config.toml
n_layer = 15
d_model = 192
n_head = 6
n_kv_head = 6
head_dim = 32
d_mlp = 768
vocab_size = 1024
activation = "tanh_gelu"
norm = "layernorm"
norm_place = "pre"
norm_eps = 1e-05
positions = "learned"
qk_norm = false
attn_scale = 0.177
bias = "all"
tie_embeddings = true
parallel_block = false
init = "orth"
init_std_qkv = 0.0372
init_std_o = 0.0
init_std_up = 0.0372
init_std_down = 0.0
optimizer = "soap_variant"
lr = 0.00774
lr_mult_qkv = 0.5
beta1 = 0.95
beta2 = 0.99
lr_head = 0.0092
grad_clip = 1.0
warmup_steps = 200
schedule = "wsd"
decay_fraction = 0.681
decay_shape = "linear"
final_lr_fraction = 0.05
batch_tokens = 65536
seq_len = 256
doc_mask = true
train_tokens = 268300000
steps = 4094
dataset = "wikipedia_en"
Each number is 128 + 32 x the weight over its row's rms, rounded and kept within 0 to 255. Layers, rows and columns count from 0. Numbers have three digits each. The size before them is the row's rms in percent of the matrix's.

# layer 3 MLP up, 768x192, rms 0.184, rows 717-767, columns 96-191
092:091089151151136110095133107088089118130070110089139138127165115133120139182101126171106100118097153169107108085061167194164146174108127148123116139149175089038083112087142113130205085081139117116129130155199149121124099165160175136114138124106120083153149186104131092117107113107117106115
113:160151175096161156119149122164070162117137119117183154068163129047151141097119113084114073103121140195055142075128150108168105139141130141116113102103101111118070090182135161093125150155122161107169163181178174113184093167115157181167117154145142150113127181142106132149152059143115121073
111:148156141113151056156168178103132114135107101091124129095075112139126077116181132165159138106139134123116173138079095086127113117124174093128137173148170193099144147192103136062095196142156128098148187166122136113089180151113135117177087120122096077091092112154103114117123090156155132145
091:110182097144099166165084162187149122134099119187147126110149148171122086084120123071118097092176132149156170172089120145153124128127099110120103143177104164172175115173193109092077133145139112145169125088112139119126191183097148137143127161129130081117106114054131140128175110100111039194
103:133097137115146134053152120179131101099153161123116065191149082093107097112156090137128161113147162152084060107118198136119201132103167078109056148136125132117084209120125135134186103159146160140133172134166087100056086070136077165098127119134109121147060103065126109156142106160140097092
111:193177084084164146167144135125156142111147138118156082114160145085172108114148138128156158104130145168099098134057119096122080145097132096102189157111099137111159108147095170148139144104108178108125198146156136134111116124126169148126167168173110123171140138160116162155140183123153134120
107:193140145118154121169166164104148099122059117143134066170174102133108072115172128159101162086148115170100119161174118101134086108185131151140164081109135174142177121106119112167147085143061142170173178122168155103159140149092122125116077121119124142113114124175103193205115100130129144118
105:145145129093199161171107164125106088126103113163125093074170080120123089202164129130130090109166138077140113178137144134134091163066079147153134152167096148039133119130170154104102134112122119135168084129141128081121171139105158098133168094180137115167146120177139155121141127085074106078
097:088165063160160156081086138139136151162095117149104084141168143156182046142098121127138141129120139156120088081155148099169067076112131120109127122103148151038121121142142124124084162095157108138173094112093076198105130077070092141156106155089123109165133089070139112106082127160123134086
094:135112105144206123114105092137101136095124096115085139073121204162147174115087133186122086135109058154134223158084140159113116143032149110163132108091129137104124125069174102101147135142135154118103135170141095170173105150136131163107119170167149096118098115163140126110132141100122125115
101:123164132138182110126067052118147079090119141117107090134146167163118156103113118169121122149150120092118144119122126106098146091124137129181120178177125194133115169130103081148180127059120148156121104108078102113180151076144117148160135145131048116131177099157106176122104146162063150139
110:151127158094169174161141110058135164096132157118171131192097146129087119116133152145128106161104194073148106135079155107183096084146114119125175120111170164076103146119070084171168102103134146081137174158168173115138181141106099120068147151053127146111124134115140129162163111162123111147
097:140180102163094110091102141177069144164128099109199144144146154146092113121144128104083060104147091102192117097162140074166113103109070139046146076106107146122128128160142193113114114100135156176145116073106147182104155109129148160081142167129154105135075148114077077189148092118152131103
090:118080102054133112140066153119096086129147098148124103147200092095171086144128148108091155176168105137163146111090162138114127146046131148203149151176117135099117047164072116093164121147068107118168133165161017145113079144120119120119167096160124104135123133109091138144160102145097129122
098:136173109114137146144110138143110157151184133138161085102166176072069110104118151095106104091113090128132142147161172105139110174114117120103188076119145138090142158116177127120098192093173142145159101114107115092037101078159121119067104179068119094134115187121083116143130124136173076113
082:077148116124042114089148119127122144086138142130126113134138123138126144062128087130085120096094162111175128115145172131128107112160125151076160085205089137101146126135136135137108111145100108107160109062080151167115177111130121090162157101115043138110132120149133167150091115120137152114
108:154117163124113177130114144139159100151144189130106148120086118070157156142178119142146126172190195099119109137086090112109155167117170124101170111024133177149148110075168187123118133105184159128151116113111179127124133153096159145114071097121157152076142145132140151112175095127121108160
112:093138173092092088127172126131152156080060105119204141123155106140162125103159109082171131094093123164129165082092133136128114115137188147208126115102116110185102153113151117192124129152089151116092119136151125140093082095089114123129124121149141073123140090128196108153132167135139113100
106:058124122138142078040087143100084119142137127084102116098146190182109105168114120117134169136145132143156169114199092107161115140093085079143170069084137131099135149133147003157115048148148120100110138121195094164164171082172190128146119143131104091101087085147144155098140094086163167132
098:097111070026117153089118084150103137160117091146165102109156144116094167111132089132137112124148083190172125185154151102144133157127151163141123117142183079211126156101168116170136125068112150082159125135124182119078117153151133117147162165125135150155136159165098157124080095149145107147
104:101104108124159157144069120182189152138120157156150115112124084135131138130098140178090088103164130102119122163152173112118161057102139071202105123179133134130112137112154128118126196080131094093129079104136122145117124112167173115093166075183058054164127114152162143104156071179140194126
124:208111131138150150041091092116097116093110099150097142166119163145166106124119137084147142163117164124144134077148092106144123185080160105046151150155115108078141101146137190135110070171128132129130148154150148134087166098166138103137189110129078141176126111118114048143083118167087073101
086:115110202071147145075172156163165094103102088093159160104143171128134152150190161132144160130100118099176142076137171113084129114073179157046093167134158129152141125126080119079115131153069139121138143069162171157091085129101118139133108152081145114081077147102082150105096118175128077145
097:132184173137122118080136122148164156105142067106080113138113127144120101100083102120101148145078065127146160175169112131146106073116156120140102104182149120110172135143121124153130136130154075140132137165140115136132095100118200137032201088133111092177133121193103103116109109140119107125
099:088151099112167132159133142199082110185061159162159153149087073164112189126112060151072116143161148093126120145193190125178101147098171127173137104107116186118113099115108119109177115130147128148072159072115170088140174128165142145119176134178126116095118152146150088135076127116177132157
098:112126064155106125118147120129136092129067108119118118159178166122166046108139098128158128168127135135126132160119121170148136148082160118084127102099077138131142161094141130154171096088190087113194150119108164138144123111130126152104129139078080132114136169098163176127155153105119117071
088:168124155140198134136136132187140172097136146139118145123076140126115099139140186166085106106078126108061095125092124091108077142112124144131125110181097188155144080116100077173142137171102175111165141157146148096145141139141088089159102158113111148149140113126143109161118154047166166156
090:130127103148073128111146123124145085066175148137203143103142166156154098135173100184118081139122152140117126126072121181141169113143154156103177112113117118172156096135101169163117154207129120136150133091084140139124102199088099102166114116175182139125133070099196127089169144188104126129
094:112129141072145109062110104095157111073111137157122097096164120135124087088088118040169129098134110112091077167156113143113137107140055152192181166155091080105155093149148147156149098090093110135156091135074113145127144128183163119102146161095133152171110157143158137122125117128137112141
109:166154191122151102055130143178125133154128180082080154149164157108123135034146124111163103109148137111136144152117173094130098210131188145130139113102114099150112171197159104120132170139094086096100073160192079153121134127191131086098083135131118080124145134174084120135132091191129093152
114:098167061125097094116142108221132138157123156070136177179089123153105176153195096077155170137112127116089119137144113090159068131205113149112105115186114136131141101132170120134084139158121083110168072155130178143130083145164141057194078152118119107119096109141181126128106096161134165152
103:215177090145133078084120123099110159131092099109089130118127193137204111144159181088095121107128139130088110146118089135146107142093177115110169101175147082084124106149086097201153163054124116165105092114134067091091135094171091121116158065135167111185145198155105161135140153180137131150
091:144166068147124125095070077106150155125125131165151155199176085116061122103103121138113104197161106113112139129134068153130077132150155045102126109112130158135149128172142162116162147120100116133133139188130093138123127147109149149064100173118129127125106163183104100144126155089185129127
110:079156166118111147123181096192177123171130137136140137144152202094120114095073144130126122081151120184146124119081056155159126078116091079130118145097105115125033136144133148136155078137156130168167165156093161118060147109117096092126129091102090149106140093109200120165137132099144064120
111:142167184068067155149107170118153182161117076145046094135152160125089119092149092096147142142159084161102157132107165118113159117082150076210132119160115136187138158182144178104149133120115131101177187186136141150137137113160085124123085165152084140181100115122170130121133095078123098113
105:099066164125155087069074083108112159129097126136132042169115103131139087123136137168118135111143087136113143119151171119144174168135073111076133150096145143148114121159046156140160173105157041138174136147114129094101143122064114139153093137158162189133105084130159144167106130092148153093
101:111118136156164103121141128108095104123096127125142117161167126109113183100149054144135191102125098126157160141132162163192153092099098135186092115156097120197204136116157101120162116096097081080146090148065109162121108136115152170079079136087113096141102115115158146141160155109095126105
100:101109119087103162144144127105116116112145138119124054115103089147103103169169133186157145149135081157128117219164206099127138136134194086085118116156140116092158103159079096136146141150109125113127109136177138093039117167129120109125133111122136173253042116163133127078116165142086121156
108:160127164115197157106115084102162144069091089110088103122170131125162140105096165119179113175146136091139101131126071131122169120124165127122116098183131140110169145161108130136183129120088138171137168148165161160086131171123090114087125152157129182190129126109154112080102091083109135087
091:169124166096181105106118158083128130131088077101125159182158169088164138125105102086116174091129152148142160142091113139161085159142120107128163103184168094082158140163123111119127089159137095133101156142097108106099114118117141106075090116151110103078119141154124142145120127135173128059
106:107151118163111169150133147191141167134167093121073133208105140104079105156160130122102122088120136127120092162138133045086153188135113161150094066115111149089123113128103155152120132055123080126171097146125120141146091124123163170101135130118091097196115108144173087088102110069138157141
087:121082085117074092084105140134157098164118137170187141139215164103084155147117100128099138116129085124112146086176120113117071119173107161123109153152127157136089144119112177116116099181158125113129130094194157150103108112100112190144143121118116099143132167107099125152097136119117122093
102:108126169041167098126161108142151128143106092113076052165177166148140098152154063117116169113177079124125160161102163144143129073143147126143121117098131128187067158114081078063138119073138112092114145108175154116132106122085140158118103101149112144087120174186070155171111120176150137139
095:129101128121101129094167098186115116159097161102183149155119113120134097122109144096106137125160113057083160079128222056088114072061147120112098112134111125086128134162144165126087125086111077148120106164168113178136150129156140149082070076101153100162135112103126133080046126105125165122
094:113142154086101189056091105148108093129148108077157119083155161101103132110120135174085152133073114194197132141095145130172091146132130085145146099162108177083167110166150180160162140155162145143149131097134192131145171109102104089099113125114162121165073183092164169080147076135141225120
094:215091055132136169147136100186167126130105137118103099127151096154141148125100123207047079121176134134158142122106105174179147159123170119168077129101131122109091112156107122124127100136139178083136142104131176096130123067100108158156155136109068096069110176134141156147087138105142131134
092:141085121150165108116155152158134047150181095148153081137074131161140141134157127125145132073147111116187103127093097140136088142163056161125135149117130151185108023086139111140135051096130129112074136089125087110154157105188094136098102155141111122122140097143171138140129094109116066172
102:156151127077117077162096109076172137156073164178106131085167128116169177159170138089207176146118128126130102141164169113157128184131089170139163152124138133122105080178161112185114132113128063099117113147149129120149172127084172114121074104134144159079105121085141113155139120092093133145
100:140154141125156137152142150175054166140180095147128074143157145079195132163148140172122116122092094134189109123115124140194149091142127108140149097159081179108124134086095142065166148099185067129124188118148149092110172159143108168128136084160133097131125103145159133086140125151196136062
075:136131126137116076133084180128129146118211031132148122105151162185104124126154188095170106161125141150131143066144162085098152152106164100168095151150142119133165070118184197141086108122090087102141085176074139150087188100094136141130120108162113106170124142135082170106107088074084126135
093:136054179081129155118163099094141115107130116136140102056125204185139180110104112094191166107090121137090124044105109145127093114064171093125164163120166145087117115130155111149189120108147154131129141154130158129108162097140140112092109202156173084127097135089064200052135159110130087126